Each number is 128 + 24 x the weight over the matrix's rms, rounded and kept within 0 to 255. Layers, rows and columns count from 0. Numbers have three digits each.

# layer 7 attention query, 384x256, rms 0.159, rows 234-255, columns 64-127
130129134113177117110121135140131062123100155108132111101114132148115150153131129071165139112157116121098117093129134124134130121103142121149121135146124130111121183080063119158094105145119147
118132120136158139134099158195178122174130086102123165074183154173178117090052189117147118179116151129126117123125121133098117102130152118071172106087125104171154128112074117183167171102073116
163130214138109099214179119157140149119123140163078096121145107131124091127141123138152159135101159157109131150103150129119084161091144084116158111081154158152157149168108129148148132170105145
092127108098142117151140132117139152167123167100115078066128159125140117162104166123135122128156137157158115116131067124047209148100121123127146145112156150096102179150122122119139213155121147
137083127059155110140106122193131162185151145177113167160158123111104121117104159104169131129138158109110106137148134145155122146139125135133127105108162102145145151147116099139170143128167147
158151138134104131120114161142105139119145105136126108117117127120116156053135092137114116132148138144095085158085168156105139130121138125165135114132101147153165108138088106100122139101131108
112082088167127091133106156134193171135104110219172080166146122105201082128011119225168116150097106121125110133133107169092120103126110139122080113178153180144097120117149132129166105159128143
132134081131169143142134153127163122085156126090107133136126155153203124159131168184170132107150159144131130133135149168137092112163190146110108115085122090143122155160118104130112141168104124
091125157121120099177111098125167113153152118105134145135128114139126111148146124108117132128112175149143155060140092143081127146113146092083126081105090138151103141070106136145085125161086123
124196184196115095093193145103104175138149093079151158124078106149102166120150103140123160030082177088067105125136129120131124106102146143125196085091092141143166111100122178080087157185206109
169132108121114118153130156165108182168120101090155119111125130119125168144144116174161190152142158124105122138095142143179146158125107124140126132116121097102138098166147188117156114181098134
118160079124115100121125192098116104081105124117104118158178089174096116157188128128103150114113140164161158049147134173101129111157183114113140157126104128144184119151131112151091163131075128
126109108141127164105147087116122101155139143132133153121097106150134108126102138115120161096145151150142143112096153132109175098125141078122141135142093113149154135115106108104107151081114152
109061065121127177133160132136154118106103087075134149174135135085160117157118112111108102181125130128138130093110132113109135163160120119124162129085123135107101129107121199101151140075125132
099084124086110085134123160147121094173167160080103140101111143111070139148146158139090127103135167116081102133114145076157178135080137135154090114119101168189146109117155113165111176118143125
112148114124116144120156131119129124160111120171146109079107124069075169114138125132137173122153114112128138147135129171148120139123129125123109109133125135133107089101149141142070136122148166
139143121164130121112128138131144128109080116128097109082128123131145120090115103167106133121138145141136144109158103110167112107140131127169104148135136153105187115107085130123150191163149099
110144098105091104129194148125116126126162085154168164105121098059151066125135141152146138058161128073110158143129098120104154130216143147087117140117082035189161163139159132109170097142148121
103125208092122128144128139112113119157159131162091111138107134122113145120147111095103121097125124132158114096154130111168113122082067097146127126064120159139059107166077121112149136117156160
141133086112136144099118167122125115144165093189172124190094119122135091107111107124114089150209162116152125171137144139125143062179112121125129091101158109144140148154115129140163113148116117
144152183155108102153167108158154114076106110187164115097144113086152099140105163112154127131160117101113139118090171149171119144142175114117143101102075145101133116166073184127148135131165092
145118123111145133126120129105144130138115052168133126115149112157150108122172185119130134142098160107080127092151071159149133124111142174105136122090155084133143163087118113126106126107143091
# layer 7 attention key, 384x256, rms 0.159, rows 234-255, columns 64-127
162097069135155133111098113111146085130096111046085143145144132138121116156079156153120112079147132090160171126116116186116129148154165128111128149120127116135081140119155124147085144120111100
120139087168113146075115163107109142152224090063129107134119162131145128104083194153112094138166155123195122131147142149134080123167112126100131106128094102094150077175001154112161163115113163
104129122103135158242092141143163117124132113146107155137139136106119108124132143111123110131171099118144110138123088147105061152115102139120174146111133118148115149169143126115169100123142147
130143113134102169107102135071120150157098106088113098122144119110122103164099102124137147120119167129196078148110112142106164080114196116084092110133102140104143186113136142115118124124120143
127118133121157120111151157189112171092121115124115147179137109149115164109074111131148151209160102094162095134128156083106110120144106106108155117162159148145156096129134108114201087084133151
141127130135122145131117116150112152141103091143095124118146074200102098121097098154125146125163126140132098167110118118143167161177109113149114147107139144126162131143090098131121108135067159
120110163125078126100141134139124111163136105178177094110151152102135155090115116157096124084074089099126139121070142145120121101192102142177122158133125122099172158081135138114138104146134139
118104093125141142138163145140132153120132109069103152105148153165150167166121062188114153133106124180112144161134133080108136109156158160146117144118121086118165157140113154159096127128106145
078112081122122102134110132142156118082184161107131151054144142125137116127065129111088123111127105090128107069108119205123150149114132115096117111125157131120141100113130136106138116144138111
123169107100093100162097103160083094166029142099136176177114146154083107138157078053129117101099098123154097147149145150071049127131153145124114080145129110161155088129206085163109192110133104
082125101102113138139119110143109155113134133141154131120088162108162146114189137150084117085143120175119116116135068060061061123158153157173121120101123124128136119126170135173113169152179130
185147131143100122111125116106097080115095160069113142137154117099108123150055146096121156092113118132167121110121108105137090087111171176111182121097160113094100122140152103141129169103082123
119113114113126127146097085109133149107123143125106162149101105141161161166122140094107100091157162131167141121089093130108174153108123149096145163156141085101121125163112163101112169118118151
120160093058124142129140147095067158161094163155125159120127156075110129133138103148127062144117142078101116140069116118147162130141126143111110161116135166069080130154097132135107114156143123
156079110180111141127082096153147120114114167125161144100129129176084166103109091095071139140107098117103141134157142060144161123084076202181111143158114129143128106130173096112130137152158144
087137087105124123138109097170124090125156103126111125145154097125088134137098109148142178072096094136179138082106068148130105153149119090156131120157104153099113067104112140166137130113128119
146157170151153110169145131143164090126155087117104086133124132121150096101137074101166111097119153114123106099116125114157098100184154125184135112101088121109139150205091109155131135114094130
122108155096097144163141124151103089136124099155141115152123195177115120088114120187108101133109141188178148105140144093127115117119121156108133160125076100094098167167129147102108112154098128
135099131112168147117118146126095126123150121081168148107120113090112140082131086100158162130140114118138132124154098119165165178107128120136130126146162183089058111145125099103144108095108116
138115131064088126120141096179135100160127088143113151159157147142114116076148083167112089143164168120117122147140179130156163086156119102099146154168122132152123118118100184101152144113127093
171096147113137178121169103112103072167112126138153108126148163090113092080142139157118155136140076164137102060110118067131138108201056175093129157143118148093105118195160131142149118105113140
108114092150143154109111189113180178124150109123047125119114129153150090118153088135151220125146120175115130127150152115127108120086117100146106120132145085121144119095131097146212133126145180
# layer 7 attention value, 384x256, rms 0.171, rows 128-212, columns 64-127
161070124110076111091093118151139082120127100138153100134132185085093109123117125115161101167113141121148164093139103149136131134160112084122109126089156132134140115098141139111099123143130120
119135158158127156173125100153091160140152108086129139164128127115123123124126196109117114132148160055116119067113151134129129133150153127109129136100122139128179111154134106078133136175127080
164140148157155189144090192141143102144147141131145156166066116131121137125154089142130126160118125120189131150096115165129135135124138149122132072128133139166118131132154139149111110127110112
140169116129109122131161133111144171191145112122154194098065145127141112085122141120134120197108108136122104144157138121103117128084127090096183148106100148097149136147170106161165084116198121
084151114101176126118151118095145117146115123116131133120058153159162152148134113142182134095135120152100127106106152159133171121082102097131163094137129163132132106145175101121121111140126156
167169096158102143089130132140151157183119171119118163148121150147144105127148144107117155128096158126109123188123149133078156114130125123107137168157140150141143144158104092144145139189131113
131130112144156103160179113144066163125126114138127131095106102117143162179121133084114126112128133132105098114134155167091121107152103165152122129109100118134175119132069134145132098133123174
092173148091126108114109074148148173095124144147165159098137112124177144152129111173150157135163097104103116155161167145133139135142155166153094101096150112086159100089132147184100162153162196
121135115147176110139139157146131126117136126110123134131099157146144135155127123116163140141137115098120136098121151087075142145138125103114136065132114146161128111123166124147147120127132139
103126138116107146116118145179116141127163162129108146156153157147168137114128123129124156147123135145129177119104123121113162116105145146090167137200128101162130169134111106149155101138124112
144149161144161143111163137087149060146121148173125139123130132105151134126150196103111118112116136137133140086130098149060127176137106108137089108115118113156131112099133123123133162084095118
202134137144110104165085126107131108074116138123164123111149121085102108148150159128120144119095134098129112121146159141105104094140106120178100131174117123121163124160066112100155108157096135
135130120147147127167137092130147150117115130130138162135134129113111115115123110159106106114146153146169101149105139145128085097133137152140105124074106115124137134141135130102170131128142136
167099130156132132141126091123134135104121141145155122159094112133107120113119179111095134129177101121108120168139082073073166127121123135149139105101151150108129130155133109167119134151133133
136138141109118112144123118158152136123113129126168098119119156102106147116139121173126132134175103129099153136176124139131115092127121101151113144163073125110145127115149135159112154187146120
110131155141120123142128125132093119146140136088122120157097133138154106142148135125121133119144098127102114135110141139085088128103138117135144154134108138099168115108122129124114094139094125
155150123092090125086149174170158141115116168166155127083145088099176126198143184133168163114103161151132120183132177112108112126113118138166070132114137137101123088116165093130113096125081118
112141168106106135122136157138140142127097095102146110164118147169129124137114141117156121137161121147131139062150061144179122077105112103121135131161123133169128121149118120145111061141063138
166106112054084115132079108095173142089106148144126175080117104150117147143169098125103078125116129148126153124145107139151112160181127127125137137098120123124127083172153108147096145077087120
144144127159126145125111113144146134146122133089145133104122088164093134137128116101138120127092134109136103095121100133129157150135124124142122131134164112134100168193114086112118124128172092
076129102120126148128147099125114176106138096124093128098149139117142125143125185119159134140164166126101103125064165148123150153118128100123128108149149125107134111093167140106120134117116117
105123176173150152108125132153150124174096096145155133126149153132152109089154097128077097085134136119121137131140140121171112178182101104152127127121118086135132136111122085135095147092127102
095106124142149150114135151132120140160112153099157136149127157109137163130164114109127086161129132066159129133130120129099116150141112104134141110141149131101125117153105160162064148185169186
148116057103142105110132103123116175143125121100108111102100149159116093128119134152114106140139135149083098095133148113137191129168131107153067130122125151132106142149129148113115119170113098
140124084119095118157182126123160151108129152145078151112116108107114166165094172124137062155141119165119126145138133126133151126102149166128137173153120066126085143133069136127188095081172136
127163163125150120085078140143109160128107106106159093111117157084134138154120161088111100116128135144111121109137122134105179141160135102170110163112133135151124147162109140143128067120188137
108101151101127118078182129156153108127130139122083123099161148105122142098151099106169147163138135144069116146122140133148129102111100107123152165128119108128117122121125124127092198081148156
159133160148125151124098179118084151122124136143152137125075165127139173137113148143150153158162137198146108166131114113116154155066120150104089123115167129172153120173105127176144182133114133
109170155117095082081125137105075101156205123149139132121080103151086097123118150129124087104166171106133157112129120138105147120085133130157100113117188169133099110122114116084122116155101138
177151133146138129069069183096120128130152146099159130126134152133131166127165146126146078123107093097123150082122125107124143167093127119148137105128153117115087130150105098179115161111141147
121102098140179133166129128157123153159148140159151121134099130134109147128071093085133094108125135160126155110147138152119150157149157114130117138104139140098122148148112134159090132164092099
135090109108144128128140144170100134125136129110138106145119155163134136129155136086167138137134094110135123105119098070163222093129156119092141130136109080127132146138156129101146125096123137
118172128159140119133159114145169121144128142159112116144113173147142174089131077159117106101109119135172083130155169146117130128151131145140125130123103123097136112151171110142086122118143151
091144107106146139132146083129145160136142160137182166133112152157122137131100089110152155131091150104144123123122130152083143128121152149115173153135172140105130122072132139182132142101142119
143087138132132114130111129122117076119116121151138123107149144171173135159144146094128120137115098150173140084126137124115149151105125133155119095125165112104131115159140127136187120124109162
129131186123099126107064131155109130149115098148167122090118078132103111135138121122094082098121148120164077136102106127108089161145157150189109137127106123155095139124122111141090112071144115
134195098107079140094042107166111094105145151116096107150120116128147111078114148128134193075118178132152102106166122164148143075104141146144141153139110160127163143110110096150144152148136144
120098101095175169129113165122132124149141117157107133130122123118165117134137116110108166105108178159131117139135147100125179116142164164132135106141121134089148117131163139154140162107114132
096135124194152131114085122138111165155147135126173180123148184116136139106108127159112115114151100126080099129096149142121098103163111129114104129103120135114144118103107131158132107163175081
141145134089159181141143135098145119133121170124170108096112102119143124150127154112116150113080106157138088161139109122132121147136151113158156095114134083112121126100111116143151118111144166
149144144150142103155128099093116150124173117118138175121120152128161092148142153117076102091088123146165142090094125085132119133124163115115157139103171140128172100088087167155133153133067124
124169091047147085115169112147148142170095109126114154139116153150101181079151131133142097146103131112149101097172152159142147137136152154136084125063120125101086141121119123123130139093147140
135164117116168168121105099115137139157146133122128096117153133102165175166083108116186133109119165134127136139126151132139121129119075144114128141074170142116092141114132111170122131090138138
147124151086116101116134127137097112094104145089125114127117097129094169100146128142150117127150154084113091080068126111139092140114120089147109137155105091168066133175133133095082133108149182
168135124144116166143121148127178123155130122113139157111140141120132122131106139087166136114130167098135105132121135118122151138150104076160156143138113143117127134174068131140098145138133125
143180135145129155162106156176120168153141137129152154162088165131121130149122071087121090146113161120129113169103185112093118130129086126142126092104154158107132111151146103105158108117147125
111150167140114123136099099148133094145147135139116130138170139110104139135142141128144084131119115144103135112124111090117117095132132138180132167080104141121127117158141101150148103129188132
118121116152083140115084147144149119127134092169142096126102115103121137118144127096119139127146131111148167117125105126111140091140150117140116142131102161136145144140150072121119102108116137
077112100126124159150123117137105147140088126130108140149116105117134099122110148153069106134131096141179153106142111131106131159173147128146106147121102131133147144091073158068167110102134121
134156105168133118132119146118120102124130124073134078134121129069138133127126140151140102120118051123133103128135146131107126172126156146175131136098206137103130165141122154118086140141102139
112138113095114078104116141174080164143155093133132098113145131095112115140134096139128141128159135170125148146135125100091107098156133152134094151107120127148155090133164139117133146139121121
108096079143061147119131095096167069087119158118141091202154123111104131094077092102154138116103122120129135126130144178160086163129150140119168144141138096127137140088089134155119131133123115
113091173112142185131130124133121087118107139116095118115080082073128113123162107093147145145111105139165126152103133163115100142138113120177149112124146124136115139130125136145120125080139132
124138109116123142153149120160120175181167148134085145156110129118149165146093157144169120129115118161100096143117138108111129159115099140115143136113099107124119165138152099129129096129111135
150128130144080130101106096159118103124160149130115145149104127111169094095130133117121144104169145147138129138156084148122121159147093138115160102162083112134147127098149146138114136140107170
153136150101112131181168102114113091120134143095142132151149134126155112164102143145136152134145162119133159133112102133103127163081163121081141118120158141113122153137115198101174137131097106
114138132126121116138160115165134137163144136088114121151139138108143089134152154097148107105116134117091135113116100115136147137126090130135158114154127130115119134172127172150133098134177111
120101121145074136102148164128139167123131117159141129147149149107085121139098160146114121103172134107152091091135175146116137144106094122090089105111095146138116162120118123094108126106103126
129136129133161127148152107115123135118111110162138122144122132148134086110149117143079129099104123126112097136109096100157144143095152132145118129119129117101125140132127104147119162143158108
111098103180140086119144113055128133112152170108123080141137174105085123120152076154135103160145129120107148107165081128156108124151134090134148138169167145134152112143095096160156155154129129
136136113172119131102121120130119124102112165151125116165073138123144162110119153199109156164092150124125059093139128147150145066144118139120140125148127145162115114123143122085133125158152133
080111140132129162129166144095150088131114115170148078146164145103121152127154105129106061097128112111150160120144088127130109126126133108080184146105142144091138156113108137136109152080143134
116138091127096163152110151130118122136167114163140125134146132189139135129108132132106152125115129115146099163119140154130087118142153116138117158116083115138134119125124114156125106087130149
151092145126125087102125109110121117134137134138125123083130115100091138194116104179112129166133147110133105117164091107147106164187110165174107129131126112155100100157116077173147083134126125
184170169164158144174161073093119126159137158094132130092108110092136143121122124151144127104141174169132170165134098142099121178119097122158172120116152119127110115158160112139091112103110123
129124144121093138092119116154129119142137167133109147114145153163129087072133141164128146167156141119098136116090158151164186103104122119147129153172126122116090077133154078087127110135147115
157118174137133156144129097148123090136142141125174191143097159134175112103079136115090126167126099128119124123130129132142160101104123160105119113141086159110132130094137128154091103105133125
097144108152110123117172101105145146143162140130077129110137129124128174176110156157120083071111139143059128126161129122114125104131152111134096172111165163096149092152168156139088147118173128
156126120084119105125132112142138125097146112090142151091090124131173144173142116097111161097122114107124156136162139119148117132085120138122095116158148125116179153118141157149085147166125156
087096127131109153149115092167100113114136117182133092170128159111130113093115056124116096137108161126105099131102145106157148146107139169149160145174121094163111125141096140117122152121165085
144149132135124114124167172120115122158116130124130110172126109110148074122113144133079085125064101113155181170110158108129061129125132098120107114089113140112111092144143152079146081111136130
127120120102110068148133136118117119149108120104096127145098101117143137122141097129122129126147081160109112100114163151144115107096123144181121080086145064152067098110136154157129141108154164
118085112115127118091123178102215146114094133130152136133143169095135121104121065157155176122137138158133108168127195130137090147058100109116085129164086137143163093072096118146108139162136085
156150097087132106106066115138132118128143112118158112133186135131120068133144114078158141142145132120138105067161131150117140107139096128142143080131083169095135160088116139169143101140168138
143106096126083143150131176112150117133175134054164144111156134123088131179123086102109123127143089104128168168162137058118106149116098113086118155109125143083147127116107103152166139067119146
157113144114130157140096115154112149119156119109132154125131116173106098097137105099127131127147082089131109166129136166168103147131114115166122101146131125115124080112151127160105121140156131
139183112117102151088095126092091136092145137159106134117102130058143129136157139111149119110131138162114182120130130118077133121145090147120171121105112134127144143133138108126135140128120149
172177109137109113152095124073170099137100110100135098115145122147114128124106147145118165104150081142091143083126110104122078161126088168148180089098119072107089087151090146133091103145127162
066132118100192067149144116165125125098105145147146204188102106132115084222154122090174103120132100102097160122159070137147107098127119147220124141131145104172160110104159153172075143132148145
073104131153141116137106192113137131074124140127162131153107121073102102152167106157125126126146113082109168128119119137120137113100125134134145085154143112156102132106163130153105082175151112
155114109139147145117155090140102161084146126146134126121124154185110132101166145119112070102153117144143087086114139133133148107117129143096112119094148155132142148084089144159184134155150084
115096197138107144151140076144095119103116096148130116127140137136099150134110116163130112112126124113099134134096137124129091144104179122167194151141134107143078124126088097146119098127140148
158101174121130128101154169162121167140176103121132111137112126135095121122145124076088149141115150162110096115117103147093156133209135086121115183094149103101087136135135110170118117179141126
173088129103161116145110112078160108119141100162126082159151139123091095129112118115108132142178188139124117149107143096160129088121133105090150159172120135167121112136119129087139112138140147
121130133161159116098109080127143156110127144165135108069137127143103117094138163166138117120137147157143172163171125075110142104132143145192103123115111166153165111122148167123180141106120096
# layer 7 attention output (transposed), 384x256, rms 0.102, rows 128-212, columns 64-127
129122150129138140122113138098099148123136094122130179128086118140128149098153127130174095127089162086106123151141161131123114161080112119143142150141149154102129104102145101115094086133122111
098095123138098092141072151157124113137156138140096127139162107139068131112123097107104183153148119108139171180136124132126120140084118133136152121135134170142108114131125138152104145118106125
114125106060104152103159081134117163108109112133125111104141155153132105140161112081113129105119157130079139166107146114129101137105108128158143117132156110101102147164157085136144160118138148
128116125141149131140121112152120118094107134139145079152180102134130145100113117135155104115173149117146137137099089151101121161111109139158124094133120153074138068111091142102047139152090072
125087093130150103103122103125127123123153115155106156149169100094128082146108145127136120125152141088119108083069095144128144147105115105159114061125130071130106180140104165152186151140120102
094140181132163123181143125094100121121122105088129109129108091105160160146116135129143165109129094140107121086089122140100079105136109134138090130086138114149116113094107126143084145103063154
127130120140154187123113148107162083136135126124151104114110164112114103075104105143104114123135131099153132116121151155148149135090142089103110077108097092149090127111161151093121158151119109
190129101137135134144151132135123103162139098100129108120107174123115164095131118117131106112112115129144101131171122115116151202146136140136159128119107105133099144153123139093111147140160128
090144113084098132134132107129123125131093157099154124142156096099160084122144120109084142099083166186113142137110089103160151154135102097123145153116085136073117158124109110133134140125115133
105105116120090124150127134093149113106118121163127147099090131066115157154158157135135098068131109140117109168136112122133133133107113137135110146110097163133130079151144126144089094106125095
110106129105094094154127138106106154090096108113064095164150168152149154134119104142111150115128122083156137147128133086115116104153148107122115139128126131111118184108134121118106163103172193
113099172143139125159131145107122138103133117140074123164107132157193111100101125114142124126092071137096138080129095142115137115150112150081088137110102125157045130140118118149128160128163135
136135171119142114128115137140122126117129091100129065107145125114129112090145106093110191128138097128146142101160107113134141147146134143121143177128170110137118077068133128140061120175150076
100144151092156106142134140116106141133109084106098120157148169145181176119127160140158106105115149106118119080166119159135109129096167146111105174166129094133073140107133140098148133149146108
111102066111166142140077138133161162118139118100108172153113108145144159188129127100205118113126122139125133168111125136145079180162134095143119084106152100119148112101116118115109121097111143
134122090135135149118143124116148136135080112142106103138149145136126137141134108123110174100130096134141154116128131128117132159184091163139123069157145147116192114151165108135132147147119115
119096155155142106124134141068130104163130118085104171149124152113159144095080090107079124119120142075132117070154100160065161114140139109083116124112105112119140140133082141134159145142145140
132073096125156123158127118103162115132115179171139147107148107105076099130103123120100116099110157078098121109107136105136146146140145171140102178142118106110149163119136128160141109127156111
108134130169159137166111144183125142134149169130156084135165161118134141131111138110122194096171169147105126122098134156066098169109148136145130119143132157122101118116166087126122139153150141
117151128128137089105131101105128185162134200118121122117120151113121125129121143103130112134110094161180133135110101112088133091159119124156139118076102116126123161148124120118126155087120152
166099108131154149148118151106138101142126109209139118145116121136106156111159125131141142121138126124128110188119077118152114127100145099155135152123155096156188144167109165123187102130116156
117134129102178111158121178136116124101124129100085135086123159143125175135151134115130166118113103105169183143088128126139138147092152109158148113134123118155069152142135100133103105184124166
144165151094151159098132129116106119122127110108128154113186077182120137142104150165132162140110130145120111114159140086153171123150113115112168131092084160147120120113137116082188115084102090
122128121155167152112076158126095126119150083107162127137137121097118097109105119111173160132101102127131140146116124138119113121106150140128149132143115096092122147121114102197133088123121088
107126110102109134150108132112146099118128183135164102121165115127132129072119108131129126111104125155144101134097093144118096098136148092065118079115112145098098165159140165121106129130118119
125120151130141136127135130140133108140107120146068161162104086104114139101172095120167156137140109117166169143156099139104117098094173181130124119127111097117138119119155126119096151119132078
109147110138126147159120151117128112092153095124106135155179102144131120149102105163129065111104146137113117095105112129102113152095155076155127137126108139146112154112112188144136048156098119
101122066122165137134132076109105143095137115120129112145176103157112143095148117138142129124111174100126132145129114111114131085153157112136109123187106124116128106101160117118092141115180129
142091147152073117131138124151140123092099123169139194157143138116113114145138078128151176106076168106078089120138132123158142107147122119087153157123124107154156149103132097081156160142086127
099126140126147138165144112180131156114136133141114140105159128130121106136169110138194195136121138113130100173129102086119122122125138148115145062147098152123123151109175171134143157084124127
138150136136124164124063123092120122110136111147101182091167125111125156132135177135175172151147100102126138151136097072106141130116106143136147092137117129138112125119135134135125116165139134
144098092067117154098123118102104149142129175111103151136127155111119097150086135190120112120141150165149143109136115155123118148113091164141120139130111155109139092094118128140120096100105110
131103128075124086113122115144133138129139123122136145113117132104068120171132088037130080140097100162101128136095129117096149188086098148119130122096177142140137159098145114122116144132135097
143166112124092137120153107131120093129116131140122093124136093126094120143099187115152100125166113160140133172158114103113147148149109101134112136121106131090153137188097139099096104076119141
091173136104156128122138064091122147133123092146081115129117111139130100070153151133128100121128155123108135167151150160171139116140133082128147099124106116112148177128130109136109162118156157
174138120120170115149136143127152160091118133156131151137099153136092157144158161084125127132144060148165145117144130132120146113170105129091143122126126123115173118134182133146078142141140157
127129161145125152140190082094126150133119125113141156116149129121116142145127087143149166170120080106145134163123103083123096161150149138151147129102138130128154117129146116174114074129127132
139150130108105143134141120161108123124133089081094139087125154106110096122125133122094121142145079113172132096125127178121119135093117088101160126121079123177126140117094116119175083147142132
160116126110121115083120158161089108158104103142103078112125096150109157129133124095175139142182117100116126144173111127113163140123169121139138113099115118102157113054160146099140145115087130
150132128147079125072114145140140125128152104120102120110112153158134132121141114147103118177176163123085139092159117100145163151111128149079097137116120097178111130132147129126130155166117129
129145139133119143102115128110094122151046117169133107107118121113116146115117131136148133164132133149114163156163093129170185090137074147135136112123131153109119117156137061109158101151165160
096119150151133126116133103141095113146154139132152148156159099131137087139091117155118132170160113216093110116091139143115141145111089099129122150074113148156124127144118127157120135134147121
141154141135137111112176120103131133143107114128124141089122118130158127093127142144109096170156131153154085175127130121116147123125149117145124150178085105120153120127090169100116106124123123
141118113126136155112119126078069177115104128181114122136153128172128075131120144129120140110131110157149129148172146115091196151170121167143165158137121158079122131100106149180155096144129125
119144114141139111112096156149134147127168189141128130144148152140115111128120126146148139162124156108120148107165098098120093100103134175100106108077154101138109128080095132107198097086086119
132138124072125129097140128091160144130102147116128133080139086146170099136126161142138087113199125142166139072126113150131154135170153135087104114179106094116137117137099106160108121125109092
169140123119165099132102159129122144120116099128173123138113160135082119108168067104124097118072100126118103149119110130119123147078116129142133125125141105141117146110168129144101178139068164
115133116120150137157140102135124140157131124110171129145110157111101114106118152145121134112102119133145132090122122130126132100131099166145101097124118128131084137114141123114142156112098150
080115142156102153091106131113151141114159133105100106122083138158099162137151106133163129109133118138155163191146104122144120133149154117123120117103159151125133098155147105111088168160109165
121140122141172156116123163115137141110127135151125150118130115154134119141103076114108162129145145148118123133144126163164150136167108091081125102135081167129101164117162131153163141101178102
105107161142150166137122122147170123137157100137151163146131122104170138096125089193186136138127107055140116147163151143111148149155139132153129112164123163147138104111108152180124095137154133
103149147180157122160117109163125113152172074142132144099076100144127127085147146146104131144132113152123125129133126081118151167140107150164142161109160186124130111130126055136177155114167069
129156106169132132155134113122170149193139145134100143138109145172151143160115128146083117146126137143123159123160125131133097098114179103122096140125122131125107149148131179098105141145095103
113134131135144112088135124113147063130194136090127148139163149095109147144130117132121106138148121149154098131078094133100122142160130141145144131165139145116137116109120119151076141140123110
105134152090122142135183144089132167127134122049125149122136140123118140170087100174082166130127165099095180144110131141174142125148116138153131120111180137116115165108131130115134153106145118
087126151167121106120147136100145108126146166138133111150112119143115130118154137182125147167132127103136122108161168122177110123138099121136205122109140151130155082132115076127161160105178156
141123124119118101138098126123099149124082118132151130180150148123115167111149142164097126169122128131143122145169113136154134189121069143133150117098138115120125115145148154166144168121089111
130177163095141147111115094143095118120145113090147158157151178103107147095148148115148201185140103114177147138138097106136114131157175128163153112162129123108091143138130148125101124140140103
140143145138123125140130139119109138119138123105111122087114134148108160140146141119153127167131143127071122143115116144139095165168071142136150143102126117139144098101130096133183146117112152
168164133124135146128138130139161139083103102118164168136133071157122158101123158122158175120108127113129142134118133134129154090127150143154157089119145127127142119142107149107098104150092112
129109132101129139117144123087110166146107127091124118138169086116103116145131174087096130077174116118149142119106117113107082113182138123108109146134135113110129137129130158147120104133126095
135139120149132109138141143132114130065123124154103157118104129182125165110095156111151127152143128083148123138109182176130150140115096123155098126148135172170123194132142177121115135107134134
155130149122162123123104095132118150098099138116119140108110117089126138079134104134115151122131065122116100117138078107101125136132121152121134149160167089114135102139155113126126141154126121
146127145186141149175113137127153166113138097133157140109121182073145126095124130092123139123124135109136126143142151142117146081108137146101115128130107117131079159089115164111131106155159125
122115057116140120115121181120113150103156107154127092154118113176140132105127188138142113146143167118125124130079142125170114141082135168147138140140123152129175151086132071163156125143128129
101076114108144146107124124116108160167137102104166123161146130128171141135129139136158102102153133146090143135120116112100057163154176146162121166126120108123154130137134097161132126119075146
125124086095114191097165148105108142094140160119140075130128122133092143123179116137154157084148110112142135116125151089171093135139145143132139123149108125122122096091152114159086116118100124
157157133168119101175080105142168164159090131074156147100138109092114124123083079087129145114134121121151161142137096164097125165143104083134113110157098130152152150101117130099153115134095121
168137085147157166163117161137142095150087136101180121124075154136120104102134104106130177130120131126161149090102142157143153157166128140106115143076098122154099109141116104156110141108161137
183123116115166070122121163104124145121116119091169175103140139137109143165175154169199105098118052170156114148120107159136090130093096096129121104123128098088089137149134124102185141136118131
117115170159139124128094134135156102122094175155088087097107134135138137130124141113098182102179121165125138109143122139178147118112137141118135132177119143142142171136132068124120132141146167
142095107136166167132082113147146114102160170123141087110117144118109125142108158191114133115122116150151145145145136148184172174133151111099154110140184139104149132166137071108120102140166125
142108081140162104128132115158108133167153138054142151111116048116138125090104125097107107131160133119128169103094105088143170110165128141143122126107124121107130141141128133118183075125146129
096122149152118159122138110082154115111102168094047126136093136149137117140109165204137133120110099136114165146139139116117162109133069175104139153101111072114158131116117186190098168123124121
147161148150181059133102132134128120130092160153184097117124136113165112079123143137153156151163114114117172098123081119120133115108114131149119107176119137122103101067138136095146083126148120
099109083143113063115085131140121134130130170116132106172105137138165145171129189154113106098108121165111136102114150111130127127138105166125085141141123075163106129136153123123132140143117126
146124139145127108162154122125143095133150098115100105124112117146110094133134128118126132130105134125128112147127108122126132156100134112147123123150125141137127136101141126118071136132102118
102145136161156108132173140149148113099120165122091111079090149138152091125155129173115151152095121180144116123115136177142179102140129124087109160103129155101126141126137113118182203140142134
172157120145073086174078124111142114139141138104066133108157151095123140114111128133113122094077126130138084109137189139117106157139107125067093116067117134129079149091083131177087124104123104
144120151101088119126107125134124167147106114097114163067116114137148139145075158119108115119126149138142065087178149100139127137152127121089123129112139133066103091126118117112150156091134109
137157118140163141124155166087127131157104145112114129094178111099111138153084132152147174111147110122112126176126112102144111108152161114183133162120118067124107113151148152103106131130124098
090158129192122098122111167122156097088141121108135133109148109127131105138097121158103113113117121132084115133172103114126145092154149124127123121113099147088139152163154124148160136148121077
105129127146147187149094139152154106125079102153129129159142144130166135133156124127133160146161172106146137134155164144133122123108125165089089123116154137128141111134148140161142090169099097
103160111154137091121194114107123153109121143131135116133132122160151122145144111139140130106104120168122142103172177154141064070133142154092151121086124113148115143139127131100072113111103146
162158120102123115137088133124099148068117118109140118164118101125144130138097147142152090128073071124131096122153127130072107136138120090140137088116102120176114140179087113166111113161155149